From a checkpoint of a small transformer trained on Wikipedia.
Size: 9 layers, width 160, 2 heads of 64 (1 for keys and values), MLP 640 GELU, vocabulary 1717, 2.69M parameters.
Architecture: LayerNorm before each block, rotary positions, no biases in attention or MLP, tied embeddings, attention and MLP in parallel.
Each number is 128 + 32 x the weight over its row's rms, rounded and kept within 0 to 255. Layers, rows and columns count from 0. Numbers have three digits each. The size before them is the row's rms in percent of the matrix's.

# layer 4 MLP down (transposed), 640x160, rms 0.142, rows 366-452, columns 80-159
098:180125130100136122080101123163135141187024107136178159184127086145129126157146052126141120137146145076152109129143148113078127125182086116141185123134115121101134068164132104107170137106238165146099144138120080154142099147153125103075166170
099:161108137138102167107124147168183104163082134120124100209123158150112112141122157162121144158123153086130118131087147147127097091184141155101136136129167133160105097120131136111126120119114169071159089135164149149151159122093131123121239125
092:111122107094177155125147129133168138134135093108114141167155167103120132084104153159108141093126072207123121088116171077117116196127125163171121078132117166113164093083080112075078173156083065086146203112129123141164158107152121069095138138
090:105136091182086105147170103118131151131106137154098107114084214086130161103108188178176167153157077087157121123131145146149130051151164099135109166121104126147113156157126132066127129094152153138145081065052090086071128104124128123106132091
104:156162140160158132153150131179057177156198117167135148132133130168108078195113158074158117113134148161108069189151104136128146150081089145133124104111140154130160112093097111117151111144135163188100143139131163124140156176134158140118197104
098:145089159143139137183163143163179126200116099126104109148163126145108176132149137143136086083095165137065117081063135183131156090153157159121125089170165218169136140120138090095141142162144159120145138164161092106151080132106112096125097121
105:095118143091170147117119131098160127174112172085183100059120109167129118051135079058131133162121138133139097089096095061115119098093054070139178113121140123094132113152138158130160125120130112065110095157141096112069148143167129114098129191
111:105167133149109109096115186120112107126151134088122142122164186144104117118058105126059080122117121114130161110148205113160167110140132117127102125096154149146167186121128156117160157112101098115101118153200184075150132074166122121171075037
103:060120110138134131111160106120102159102145138134145126217116087132116103073165094116107081101159180082137127182149088154167138211076127167174085144102093114108167142175143124153119188135075141130099149162122112124097185123189111140101123092
097:130133096106122103244116076139134100124108148097129141129152139109174085156130142169058117132130074128084093120140140156062130116135185176119163107144129191187085152170129133165135142069207121129109213143155156121122116081193126090167146083
105:066052182111085089118137119179077147097116161126121103203128124114153145051164137124114088158112104072167159146097176168144142149166151156138171119132125139152131185112092115116155123085151117107106137126103201121137147101149151139075180127
104:177123135114111139140136134137170134138126125126108110163099145085129154103115191085123125180141134137179153131082154127091130162168174129089083130181149193079110146153105139148173111130107134151118194161098126113112118057110140091062156140
099:135183092147119144152145129175102126191122128106138158147147166123121134201090136074151146177104112074116144149192157060145134136136135163131187074142051169117124096124135117089077108107135118162122146175130145093138182133116105097110120115
110:127105101098123142075169132121135074120099127091163108105116153128129084102144147133206165063173174134126150047108082139140118161123103090090139130165067103095150069174093163114146134072114130103091050113128054110124133127076130168150114162
092:123094073060146145116128104153101091069191109116118093061176186120074160123133175108118121147112146172108137121143117133095094135182165116070148172086078084123085156085126104128157162095132090119153062170081164163097141089113177147105147182
102:096100141234090087171168139157132077131120118116099155132164124124159144142122135156136096129089097118080181195178144094134163162119136113134105160111108113141188114108143075118121180161134149126094110130112177116156122119142129129160095105
110:094128085139138149120113149043077082083088107109093160154132169119183154163107133152111114138138137154125133141196217169170130102094145133140110133088062154108100100095191133145118142133121103119152196173143113133140055113118105121121117185
095:133115080127115091135140124122131124164112099062147164133154144082099040181171135090162141147117078107124103148121154099187117104137169145060171142150151158123155092099120103142144139081110151123119091115145153159108131162130174126129122136
091:132113077148136099156088128121171036129130079161080094113151148133118146084139138132139222116075116196125130118101060128088086144211111103101125103178129168146064084114112094134169193137132174131152174141126062102092133109134118128118109157
106:171119112117125092105119055153143123159135165148107077101137063099122189125098128157159117159118107123108089136154118181129117153123136138110113102109084193162140152126141156131181104142124117173091150126167166074166101169139105120102118113
114:089144111123141092149111151109093124186066136131088192116162103103122110127187117139084133161145140128112156134184141085082112178153075135154182048100128156132145132131101112112131177124159102166094115089122144131105189117156154102111138085
108:121149154089089161078099150077102107189174165109076114178176077107103131126127099161162146178090170099142105103135152133128134145129114096076103137172185094207133125112098158136118109131117075150125129131132127152129030069112109142096116106
103:193093115110102154207102137159047122163105158168179099147118210155125110176140159188181116111141150127159126123087193115129096144116131078105128114151142121194139111144071075156127172125154129133100100148150178124142145160114135132074140145
097:158146094162147087074191107089111158098166092140120187163100094163141159084183173177068130110163096132141113085144153066092107156129120141118076095119162108125172103167177177095044117150102103117150080096117139081143132116117150105172117084
106:169126158136188134146134177080160141158143133110115140109087105125070161059090139145159136126106139119141126201171074137145174082108192090152113157155189121139104146160110070090148094103141158130104147155096104197137157113126142144114114187
120:117114143123203130122160128055087123119147136113113145139121094118105116141075109089105145082150128105075151148144085184100118158098119115197118113135168110154125195159099102077142147134098115113120157082084100106127152161140136120167120212
091:096064130165108145172085142162158177104123142137129109148111097117149097169102110104166139169108090118139134090128178185140152106142173142103109146103146167136158153151221131176167106113167120152098135038165148104136192147069155142186163116
106:151069065106150119153109126194092199136089114128115181163132152150086132194150103120098189137191075174151151159166121160138124138092123085162154174104074145142158116101121110114100064171113126133169130059095150142153121105079090092121148102
094:137162128203107107122207096140139131121089136172151147096159098160131120133121104101146055167065141169169139116140145084114054123162118146109081158148168200052165082153139141091149149077123165178124114086144144066140074119180142112222133144
095:081103172106149111097132138139255117081158129089116115116091118139107143105128168103145121158136157115085158135109139139168142140150174138116102107112115071096066119093173112127136128097101100133100148166127128149108159149158177123101167154
094:153102088129124125125139159139212123155129113185125083124076116087155111151128086149115142135168134163109104099097154123100149156108136136058080175045180163151153139122137126085118163094144111112160092178110133084123123153140100077100134144
095:114112101149124130126131090125121168112083091138114150080156159098104068152145128102087161145085100059120080080117175103150161144130176158132127149116095149112102153091158080133149098144128127133147135130120106170161109135108184101158134091
116:106141120203094134125191134108064143150128170146117152149081153157115110104111110083037088138110074155082088016107058159105127117110102159102128113158154140091109138124105207086107091124118140127152128151134138098147144114133092182093149162
116:083078177163105113106172090120100116174129135100119078121180128146107128186133151128210119121083147121103180136114070196152111094096111070114095150122126148096145157158135100200156083172106156128071143152104078153136119154152141080089106164
103:079100146165118176166138189158079063137132078113116171188077165132150149146121103110143133146123186112096136131134108145099108153134071161160122149106115156125132093056155064080129132103133095146178138154125160124089137107106167085124067119
095:113132111093177131098158102079106130129141121160095108132110078177120095088156158126082147147077135117145138097105181137078126152114124137119090118077114098143165120087104129134121159101115123093146137155115126137050123107128166087143144119
112:150146137125128137140157133134032147137126099158100190097114132180120105122151155107081104124140104161128172154122100081155141210138162106154132068142116131161129098054119088095104145098122107100114137147141137127151138139186092141123174132
111:139146110161088136060138128102174159182097139064098123146095160150171122182158157131106153122113114143076128181109141097116142070151205132131135159135131170116157106092137150111119174114162172151096104159122123138136126183085117081119136132
099:129141106164128112157126163127094156108140111160153092132124073127199093156155134139096139138121132155112107161045141131106121097164146095166150131111057121081199079097078129083141125066114169131067094101128061123125159108139188131136107132
095:055086101167129079134166127151143172080162103173143166136163149138122135126096114134120122147176162130103136074111115124156123127107178125123129131147097125122115159099186164117169132149123115068109126114103145121118116136122103178107146155
103:131090102134148099123072107124136135097111183179138155166169156159175127119149168147082080107115166145175120194152146165103048089126136069111141161086113090143131105164111098112112067130125112162091043153089133087140173168152147124094141120
090:154094184122180138144123142140118089109223149111099088099128165184164165144151111145133147132117091157156067176082181085041128105146124165126101143098112103129084127160131095134160133091131142145127092120213115128185151117129164136153109174
100:139143134093065121170149122143178071082082105122161107075149123155120161133158169164097139065148166131117174144113119096074095093148167161065141139126082080126151149114099099119093110090108125131135125085138073175177105123128121145128130161
103:146086106149154161160140145155080120203127091124083125140182116132106138123112097119139112093126094124089119120112114135099131152112120088123130164148091179097203104127080152149115107100083096196180085085142096145054095118109219113106165129
097:142156046165108169110127097149193163117124121144114106159106117089080110129097083165128136121113105124151086160071121110133064111113113127170081132207104113078125100127128059130144139121104115190182154101081106158101092166165162099185110137
101:062112105137181147123138109104125047146100141118107162071116135131078156152114164162093173084187105152099133148135178158106148141083031221143067081130146116169154187141153107138176149120123159121086125095164156126102152131073122126134128175
088:109170113074133129114116149126180077107139124193090122192124206144111095110109108161159092115164121159121118131056012123114178149159125075130026103140104157133163106101104152120157141128111163129115160131134101108035113129106163102175138128
091:162133144156104098170121119128119118124150135127100050118089177178065110210117153166136098118149143072152109165090075140113104073128136130129121089122132163187115081145111098092134154120128143127172152092139161137138128102121109160065124157
096:070186088105147166183135094177133160044146134136096098171101102171105173108120107093115118201054114098145092156191075084094117123182157182174079133129151094103093082124100163104165111181173133124136118133107158108110078097073139123125119091
099:140152184122149155110113126135131094131133117110154077130101191111155173137121115177184152128108112131134149092191040148088146128120140136129109118127149081086090154106174170023133118122130163099169134135126122178093165127126116126209100100
101:160079202143082115147130108144113076144142134125144101107107176145155123099124171130139130144114163114137128128124135128087102134130150131137120106081168103133093098099121141178132171152118113138190168128109163095127151170099196154132137090
099:092092088120131146133093093156152100118166123092140122142121123194167135117190125158118110130120134102208164193159186141132084153101106097107163150125099121111138120106103081135134142123166134145212115138159157163155158130072165106087135140
117:037145169133133087145126162050103177170106086097100172132163130114149141109124123083130113172180120071044110134157147184140128160139121192162094114115188096149151156085150155058124077128119136175133158136143169048131150150141099106168171156
113:072159154128152170131105125116100084085182146129112142103126125181124169155101188181163159097156090121171105105105127079122146077115100044101034107074091104141119109157128131133171153069116124109154105120088132162102123141135139127072128194
089:197162129113089096060166093121154149085136144106112150170131200119186123153139154131120089169141096146159139123087109085094142195153087170151151145142104188128173116139137160123119177160096101108098102113125110094050090114106141123150163090
105:125169102111133142153091100086148151060172067131192150122135188097106164128078115098163113216100121174157102190144156164175112124092101148073068151139136099043121137162130135130075054155160100131135140144117140128136129135166121152144115113
094:112159105138119118112143099127057160173113145125146131073124155160084204118113093142172121161116138140105177139201080142121133161089173090114127084129162136108168146169106130217125156118114126152168142128151111090138170109149126131128096079
101:142137061153141114148126186136130106143109075109179062085108106092166111077160120143133107127178088083098121148170078198101098106141145135112121137121149140144156120142127101147133185144124169090129159104083167096114133111147180141153122115
090:166125119072064133108161144135158053127129137102155104121116138060128154122179138110116126141095121158118151137152153143079168152141132160102111101162156072132135165174112144106126213147115169165137066110103174182107172098099100026130182148
103:101116165195155091142168171133156121095160076097120145218188090121161107120148144089103150156130155121131183137163140128109057138130097154136136197064153088131155146185108160137092143172060103152096122122091170162107071173131085113172162153
095:077151092121173066142084124145165114128142142161117134136184138107160146137083102169144087141132125194127159095084166120104128149140090179131138131143144087126117077068124103156119184085052114054144108078145184152136142144175131125157181126
095:198121097118097074126138120150138072084131157099095062179131164143131175086116137150101146137131111143156143130097162133151120143127118167136144158103122138126145153113074135137181153121125119156114134128145129180129097114146114138159107091
101:070135113149074048147129103178179169059142203129115136184149111077126121131165115216138112116073128124114104140108131148083114095133149087198067139133135106121062102138161133088134150110132098171082131137093164155108082102079127142126108155
106:091074139188143152122144160143164123123160111162100120175142098096158181140156109134116103129113053128080134083133172176098127208096137133158117099169099148142113154097111146104141144145132129109105135138109107133088112150136105127102094173
097:148143102189110166137082110075146148157164141150160109093143089101104104130155070128114149179108155163158132100078121161176159131141114150068159155150133175132138132152126166187154115151046156102106173151150207134061161084131126139146087099
099:139106117190138141108134121148141146147157100089165083106140109088146188143146174043132141092105129115141171098147126156132122127105160135096127083102146197100146101150124144122170079084104139109096156178163098138072191171109102151144111153
102:153131095083110077125101163065106128176145125110152123158139168121082057066092082188153137100138158105142117145118140121130141126106140097197084058072089135125147114146165117159115139081142150154168076167103124096179073148127158087141126133
107:090146114134105134110147089110136151205129069161125093143135151122173151152092084153112123181091065131092076101122116149122126108145149105157104154170150127170142106099127112160154066083103126058099108159150079059144165193136160111148105177
104:069087074124174138109103104165172082095097100175155088117124117140122055073148116126122164113122167136127112183091177100132109177089072123121128169108108102131106115175073091132126122209112134117099139170084200119127150112121150110157147150
097:164143156133133123104114078156129136152141212102062099145078070087140120127148128142095161114118131082132106065084095156185178154127127155122114124089088136088153113151129184118102131128119046103085116095128067135096134174131053178128123118
105:129149116164138115178155191153143147135155119186120099077126140204125164097088096097187168107136073094162141127172086168076084120199105163061142100157142125103142107163150149105100062177116127122104092156145139120191104126113097155146128074
103:141129128110130173108102128130138117141170126145095121111130159179118142140117115162171116137138111033129153188131095176208124091100180063145144159162150182193123144077144081115053145101148076069133087073091152180129135116111090138106130129
084:148068120131126110145097159152153061156109230163101134088065071179112130176143115169129074161112093184121115160165117111050156123130141069156115126100138136079100104102095096099166181138083077169177114124129115149097109123116128135085131125
095:115090171110081103085177090127109077106152155128111128125085148087129145121130146116189097106103125087134162149080176129144170111107125158189138201059166126164123155107113102116075175137066137120074112142108114139142152079096116187201119100
092:143071185158133104179149129163114098084110149139104101144152104175129179104147129131108143083136184098147136136090188184082111130105155130142151097084161129076119129098154156084094081130121120103127157173052137136145140133130098113156168122
094:112202157076129155157114094174117144075129187093123063189097149107074141103070140165091097093154148120146080087088132135159140113124150170115140106089093128105163187188150059125061096145116121142090135107153115150109144147080091059111129098
114:109120170154169081116051161132097096095106123090082173153108149112116088112159136148115155105070181213124074142134137126096119082109151146058076126125118131128189130111135095125127147083131142117175053116165176093132118062142115129149103143
089:100125049156132114150165143130179089139165109129096080129132173115114135121154145157131115122110118110106144110065080158139145141139163153096138205122163102164162109053133119119110140205146100143112147135182168207125089145101127131121117115
097:154138168116179086181149143095129168103154116115164155116114151170150196126155066118139178138147076106133123172107085138106101161156185148129125125123176103171134150171137132095111080183125146090122082130085186107154015117157117192122135135
101:076076170142161100119131154141172100147067107111126126172132104163144156137134121105174143050098174144122111101133076158170087139093124084109106120156126139140130162104073131096088151152209107106169120076129140115111136089139107133140136163
096:123096153132117156175155179158135138107137146117134127188113150086162128120143095168130148088178136082157117119148091075123223060140175175143147170202076137164089078124172043140108158135154145147100136097128095164154116145156150071111093127
088:105133082153061161124112164161140120140104114162108103112111126113119133145089142146107130137111102106136151167146167104140142124196133124071060134173184115125127104171166153155159159149181052191134105061097152132185113079101132147117118131
103:168166154156077110111136160128175113120081142147158144106123110125099114156138118181130053147153061115095113153200092163056160155085120121172128110118115156125131175153108101096147071127186150132144119157063128128135088084102132110130095144
089:119102115076147142186118144157185141096141092099128167134162202148124159144093143122119158100103109159110142161122162101143167110159132173105116129121068123131193083174157110112173190140138062120095141137137143116141113107153125183152140153
095:049132131215134101087091128154132152092139113094153130054122138097088199147073197177140191171114130115111107123103113128151160120074121094095144128130148175148143171147186108080107137182129112055148123110134110091119140079151162100115164134
106:121098141115150135121146119112121133096100114146090141137129208137121121118086162158132164140123155107152161107090163124159053084066174170076140139114131130125179136144121091127112155119150101165098135093077092128145162135120125128121092130
105:168136163127165133212138152118142116076107159162081121168166048104101122111120123042136145154130099156083148135080141093123109138098155128161123093140136070113111100120151102157109161123103146120114156092160085113037095148076126122096128152
# layer 4 MLP up, 640x160, rms 0.144, rows 367-452, columns 80-159
097:099114194122104168124181132148164131097188140177120102153099165168037127117128091090138129086137087117117114115160083130066073104085141097059133149186121128103063128179113114096160071175106172126132104129156102096147083141115101142087078136
102:181128131067124171088123117093129228076097114099121096029084125091128078138170135120144145162167134118141173105126104122129141117086057160100154156143165095113095148124062105139112132168132129099179131133144171147142115134121153186115174132
099:085175147089137117072144124095107168128095084121080127114107136114146145147123153101132177125123213151111122095104137117146124160184100156114177142116069122074103149092159140080173092064150132091089178144144087157117194081154166103098136140
095:107120150099153172140050176125115148136105120128102085102187129085159078144120152156136117127108139132122148135128058088135149110176119114132099081112109134095085111155093138147172115100146160119126163122165167148139117178052142139069184170
101:142137107116146135130157176147109141132137188145117187145129135106126083189153157164098120186116119075138087170149145095073121082148134162196167130163099170128139139149153138078136129149154185052137133127113076110093154067121123117143124075
094:174095143136172122102068129111145143162165142125122179118093084115091156165125168077087084064099162171145167109130151141083127108096114133112106110107082096170136109119148143132116112152127130047149166198157131107168150113156080164134122121
105:101155090077121148207087095076101134141150087155081124126111125121100115178140176146097116100103142085103107131144157123210137105155183098170077138111187127089136107173173109153105125102155119140093169211137172097113160142181127123098148076
104:111092142102096094153099107129107077143055103149136146131065113163107173147183170072068162156130072151170123133151126094090112134125143085144136132146196198199113126134175142101137141094124118113129090132094136161160123160122098103144137113
101:108087157129104113103082097121144122136152137122156102120180142160092097108154143075185155145096072093105075157112111179231128139129150116147131089116094074151156143109195120126119122123119177193102068125109155201077148116126110171122144176
104:106050149104103124148100153077081117169130173098128119080119099079153110143113115168145145161136135040127113121115098167146117116136189099168142121164122131122097140132137127120125116115105138135065143150119172132140069149148085131156095134
095:130158061188105133113150133109120178126104068173096149135086078129163121080171155101077152139165073141142129130122103177108149140141072099165090095129164134120118170161059136071106103120109152122124111136136068135143123130141125192104143081
096:146146126106131053076148125077112159159110163102111123089110183118159053116197112109124121064153120115134125133155126064111148140161150151148164170197128091153117118131173102112154142166141124088130137131100064059084134083129062127077120159
109:105141153152142118128082104168143140133118116108116113154118133107038134143083174149167146106126114138104155141083174152141085149109094122166107166118114134190140154082191156180108111073164097176165140165076140154142153163151162139157054090
091:106146128160102091128116147073109152123169151239131097131158146101131115145079140169165128147084058175100147069144074139158109141149139133173122149129106088127102190134167088177104136121146134131149159100172142094182152168127104127136095138
102:144178145112172122095102078098102144139106168106172150154145136121128096114118125183087140166134149133088066142088111159122094106122100120171091129128115075161106040151072046167103098130153176115156164159133127162145167137133097106125201137
097:217151148109135142092187098052075092116082095143116135181096173102138104141135199087092148157140122121175115091110122123089086158195125097165141113083118122148112143174116139144133160223125134130138151144093138141132181106131059089148168175
103:158150122109091160137146085084113096123157172120139104081098098105147124149116124107112075067121130177112111079139101124116170154179105169131064112063113118178079196171122144088121103194124130171049125110121132106123136134079119087159103147
100:101101113114118152064130142077145161166140146157114128137145139168143102137151119155162063141186142096082073089141197138123060176107161103091108121149138120090131117132113097120128123146139139106109123176075134111099171167105098108099099122
108:134167137139172081097091138100177112122088124061124123131110116086115132185119172089102091127090111097120154110094144109105151139082137160129142158159148106138087154127107111119122106079105040134087134143155142128066167193105112140136120170
105:138060123082155137111155109134113113188161114102164131068147120112152128120088110163136131121137118141133145041159177097165080084035153062132109139126146144109181166101156135137079170098149114154092140156139205156157133097095136153106149137
103:117131095121120060135090186170156150124111112150236190116123111119165144109104104108184105083135049113104102132165126119088114142163126183135135141129122168202184082105107145150097136146142137079171127092165144118151151108100104086118092117
105:105125097145164113144191148152190108184138165104128114140114152092128127053055133146109113199088115118144099131105172094083140181109137110121132162130136135123170137065090182178144106122132123129167106171119104144067143102069127107200078113
098:137103144062077075111145113172167177156105194103156142133118112141107133104151112149112125133071104093180108078125181140139129123171133100145097133108111087118071078110103126139113121153136171163116119137159162211161112101146078114102095101
110:106099040108142163156101102182137064084132145117152147098128106168143087096139161076105102085093175108088137191114185135160138133095110132132131119099138180141116082092166137112175113093166163179088048124080101147104118136101069131151149146
097:121145094170145157142112076110044150171086129194132157119139124165116168227086079068088200136143118084174131130146100152106137104150147129206077108077176118068093110128131135132100150084121158119124132131101125128067114176116106130157107158
092:155128128109130162098137101138101131123106153132121118140081114103126177122174123128122127106111152113194111131162136117060134097073149168104146180126196083122074138122203104151173161116157087098170129158128099123115123063184107111075099162
115:163085124111126132148125106082135080168161184091132119128084081157160113126128180138095138141075134078066078127125121121127104061108148121173080105206105133086119071158112172156145114070176166068084160167148148167099083124131182124140162175
093:211156155061113157149110158134167124127089065064118077149161157095142121101105126159108158146163138154111101099113141111129138139190075128107122130157152121113109178118156111176141093100212143086068144116110115104105106143135122189108145136
094:147059139068125157164144115143095138125127155139112130096130159096087112123164132146166117118136135189143129109132153133110134124064091125125131188160118124107133156157127105108120149177139089050092116132085138143098130048096076109136142151
102:145143174149165106140131169102117175079150073128121123151111122180155162145119164127147155143120152126126144153100144114107128082133144094175148113196111141066126141105176120125108136157145097103062143045093125113105063099149120214199145170
099:077119171122155114142160167103182102080095133134155116151142098144136165139133119171144118158110124131096085117114155133148074125130171126144060152132152095152054134182136080153146112084124160120075135113146164130089164144126135141150129150
113:136137148182101105138137108048051105133140178121046142175124181174157129133132110090085125079171111114103115091137090206126118084151215112094177089166161101123111133101152101116165077113154170174182141118130078093141136133116092129148174193
102:075172156121162078121124117158087175160118148091050160104093154131126095115070135087123087131126147087188139052138127203152102048133137131132138134083081147103127103116127076138137113125127104137122119097185140142116076102155125106103173078
099:077101150116177111149146134128141141170140129169101111127137131119122121173112131093137086109146129111149106154235158099122119114146140119072101072089101164162197124133122131146120126153148111126173127123158096108097178170157098114177097106
093:173139140126145148140129182160135166169104126088157124092109141058089147082067088156137135152145147133126164146076081141164080118059140174134161197114089134107105118118149099150111150096123107082133144120164117146131157150143102157077130133
102:126176152134118122104062075133095190176113131109127102143163096133116104099125155152175145124111136120157161088096122153164075105097199145149160138135100151161093209141133090140134168143170131159067110108155121102134123139133148177095135150
105:141148221076129106204118110121109152117132159137140157106150164101143139151111115062116166126139126098119121114173167122135152160184109167137079076104157104075146159172128149096116169119135096075094131121199104077123118203106070129098139119
099:164148126114162078169155122104091154132100153161081141158132141107109143124121067147181177088129144075123130152171087102167086145099115142095173132131158079182058126189145125175149126129146107083175119135100136117151106142076118181144127196
092:182135179107084107119099099146073096129120163102149120184157158158150101079082094134069105190151082110112059143200115150100133133115131101157065105147128163133098167090104136118177127106121074118120195156174151061194180155169161156112171172
096:144094095112194133128153169156121082158131115147139118106140087100113148127071102125102200161130123087192174155145163161151148133099098164128188179139132143103143149214124106122044093080174111141108156127087144121115109164117149125181152163
103:148143096086079111119163136149174172182102122125121148193132113090121120150097153134148127163157173081073166135104093136193127101126186065106152167140151155120183118054099120130099130163076120117097163148083084192087112129099118128146079111
104:022102125117125070137095077107152111126074135103083125133129120131154160110112172141087132164110148140111137149126125175103126083155134115149123149120118128184097133091124114105107126173121094136085167141133115116183113130074087159082147079
099:135150137083145133185162083139109116088119133146136125128084114080035133147177106104167169160152183130155122095176077167123128199171141110102117114136120107137098095084195110113108080074112094164122154126129139166149120122179127184139107190
107:103193157133135120169156149067147193160197052112129155111115100124126124127124143170153164146126148131142087088110147137156134118112118184138144111115153055136128137088184186140100133156144165190146163106140096203102109137085173163118156118
101:062119150122119125110131177179115108139135119189144155144159145093153089171092100052127180109122129113144140135184142155107152175167141210150137117129142038126145154129187110118130162165110120039088114102182117123128127135130121167108087144
094:194173134101114117139091106096145090177133133087090117155174107103108150159104144169132157090060129066138169080113174144205140129105139124134172105161103130131110183108145069110093141118152107109125124122120146148143114147104088074081101127
090:145113073119150119183124153135103126169138119140110176085129106064078142102127128111136091104107142134173090052136112123121157078137108063126069147110111167158106169139149033095167064174117113138092124144137130162086142156187085130155161093
098:145110119180061108076124110135136146159180144114137114062135148084151082117156188162198104093163115127093162145092131106198115167099129164108158109094073145106134166107169085182085109081108146115116060103113086117142106117187110140171125151
098:163126155146121136104155147128079108090078096112124154117106198140078100125146108140117124124161089147121126160177116194083111158135154129170146136201109165083135101144157164078119026114127132159127177122177137171150148128097109182142137065
103:103132114111130112141146114120124023156121175071083128123140066111115142174149154151132129075118100200109148166157155169193103157083114124122194148132112160104158131185115120101144103128104141089053126122136117203158178157128176137135078153
097:127146131176126135117109112164090190155098152101076158122102174145189180102109182120168138051140133105095140092147065110107085128157126191123133188202121141168119115128129138121117156080108113115118064099176067155145156122138064136095183098
113:157097086076170133161100138107119166185108087147156137120112144122136111088130136148094113131078067110150201146150163087103135147090104124146121121099127119098090174130140066154106134098104137114086072122085156181124122135140176212115138172
101:073122147085096106099145140113156159156103118148078134189140135092141151131147119165163156129138128148080059088147143176145149080095120109116095111121126137112122136115112093130093152169134110143142164109124139127141083129097119169053088188
096:105102144155129089159105121117163087159099099197147166144106092109100151131118155125114166151123177148154142180056130089145085113106141115141124167092136081075097135090151054167137112134145082128130113149081125097148217164120152230095111168
100:211115155070123031142105121092120109160110179167152128184145126142133115096038202172102154120107118123137160099146172134165157181164191096165164159094109164086154127110105113134138147158114177120090189142149101164105106096110149099189137158
096:124138092105139167155127169151168128112116097152148146127126137048131080063111187104126153147056093122119074088088134111113092129157079182154076152150147134180122134158145121132200069121145129035110100118146122192126129139087118155097132175
102:071158117140108179090173128107093071135137134117123189130129113156124091132134118128100134135139154103098143090042146105127160099136171087165198125114166170127092178096098130100091155134124124133157104182100134153156180106107170102133166140
090:109100098177212142039124142126079150127173145142131139114152078137099088118077105168127106216168087137127095094144148119079171102106142137160149116124094063104144072099099161182126087177121076114146163132119102082092119162141116161080090169
103:157112187125133144148157067128121159129117107074118118099192133125135166060134105132152126083116134144159110184114167153081166180130189167129139118104120073200100168133113120174101124039169136131114109099182144121159108183128133082090092134
101:085128152117126090123190101081161125152141183090144178110183074126094078055156078070089129119109190136134142117107124086175079137127110086177135166142146162125122134154133157108099105112115074129149122176148171147179128090110106142156134134
100:144146088072112117102150147052113159146168147155127151135155110105097085168134098135184167154085159109129065131057139112182119147136138130123152084151174118194048122151108144088130122148131108088118102110168062111189139140157127205149179094
098:149140130143106103183108156112111135172132142129168151086131172134148117068167124098185121133119177161151155091141215162096126153099139118159156110153188157051139135140081085037131145133172110149054120166103128148130099109123129112157156158
100:116157085138044084124113129138150115193103149111147081079170104121097096115155075150070106108138089133147090126119126066202165174142095145104136131118084153108109135139147057157125166107049046139138124112138108132137135153060170081159081113
101:129141121131124129194122134176122122096140083158124142127115112160112121145133056079123136110067139146131111115149142116156123129057090117149138172133158077097082088142162126182142133124145097097171177158155146166131065146090191099083156152
097:095174125119134095147144065111139103123105136130124199140159161079073106101130087137164133158087128115120155166117094130140136187126189125157127145084111135119144173147126097086073168095114127098095153100099111169156134113132091109123094092
098:147103146130130103108152117128151121062113142106125133137166180119113120183078171121145101154143122095184133192143138155135072147078156165089130158154107105124143110081122093161136095161121119094169117123111146214089126132134173177148154023
104:119163061090129083111129135178086096158092131104168167102151097112123082134138124123153125146152212090217197134077087078119134127137165079118091109104093093110149059083142172160123160099161087138118133120071203086097145159135106123102112113
108:156076089078145148145097086119075108127130105209144107121102128114173050179089132156116097166094117134151067138109118086118046133149095124157168174129058129100099127195150114097117126128148138184155139105082140160081089151134143154087143173
093:103102124144079210125156118159126138109188121154125058154090088162135110117161147113068135112103161146126122132143160125145091074137168189122157113103106188157114150138131142154102118135095140147097141066122075155115122163156150084156137125
096:161108118141080133090122123120103072110114166094050153088131198030161144110120066123129140102114161087100132147099097140151134158134126127207075092168152160129114125170161163154132153181133139108138187180080122146120154125142131129143130159
103:132139156059093104084079128062109153039090155126116121134149126143099126064162131091143142129106130131159138119075142120135180139171172123068133083069144093146093117118144185108115181141153082113178145117143154143117144106096122156140147071
100:176176157130149132124109062134161104061143110081158137105188146119085141124119181079122137134098148067095118110116184157251142103111065119056117179155149091135184100136138132185128141096152189085105111128085160130201186109092138151124104164
085:158149153074137090173116205129141118158149071130127204165168107093106106100095126089114099151158162116127086166086072147099151139132155089105131061128139196095152145141171137170160163108132106113159094174133114120131103172113116110105115134
097:182164156069094181189145132134140192154143133122079102093191153071143097059109130100203105142165123119098098100131213107117112104136099134123115144162157044144127107175098153130169095159128111126137119150145091140154141131111167068084100135
103:145124120106128108103154179135188045125136151145163147091155131194168142105188186141126104156109120130145080153142150114075114163098094141105200178105165162120124118073102153137095156179116134143170179099152183082141078142176143097108098048
113:065068148160133153128132156156137125101148095113121128091124075124135084146095117136116128079108146101167117199133154154090092134095130168140101092142091148179156134208114213115149132074118122172081103132185147139091116117110158117186147148
089:148135127135119153131101160129111096174154145103152111140114157153117146122149120150099099144094150122166084210193098131085092112095085124134144113178175172091135146097073146160088091136103156145087085109139130090134092110097151193136083137
102:128145109104140121068052072160141084133044122150087193150170105049097118162108176089090104157154151183101156091159131168110130139170118108142124136102179188129141063124072119139165126090104135129125089162163077120116178096123143160117141076
103:162054067086157156177120101110141101133129147157106138153106117122142111067120125092123111112158146104121175128055096141165117107097148132114097127094123069181108127108131119181130112140205121156079127115087187123101125103108148169082111164
098:107126088119118107159172103142105124128180136164114135113158119158102105085141107125096126145086150085120153171152149121102106124097097155153115151167094137108051138097125090193150141155140119106189113204163137089133151107103124173158099125
093:121131184125155173157113135125123139129123135142134152138167143093119157143185196171086126094129170123152106086175096145175100118085148105073147171143094118089154128053119108109114134101026178145124125111127147138065166093138148104151136106
104:145107145117100143127156122101140127083100169136191086116128126165133177198087142131163142100102149137111161103140155096134077091132161070169102118134152159157182069121143121131111145179158060046159074141134119139166109148139161157161111157
099:137132107114128090139126104080177087131145173172113094143090041081143153151130133196123155131149128113113104106090103180090138177145119141076144134145191056164120133123113128093082097119068179130132136150145122183063140158085109100148121106
088:120155137141139150140076126125157133138133180150107150151185129171123123126109074132105102166105110111160096100079116014080106116158117116121210078169121151135092140145147153094134182128129152169095095101211101142140105173123181089140097112
100:154165079099107161141166129179090157168110107143117101133091098181020148080149141145100123079154110035118100133115105122112154143157086087169081112128127092112099166133085136163125183127100138092147095111140101090123155128129096147087138183
099:126130139126118175163118053090170144146203074076078123114091113135160148124060134105159124140182132080121146156162123098147104106118130169170148058187163083116083169081117153167121153154159113123117135118079136148080157199150120163118136110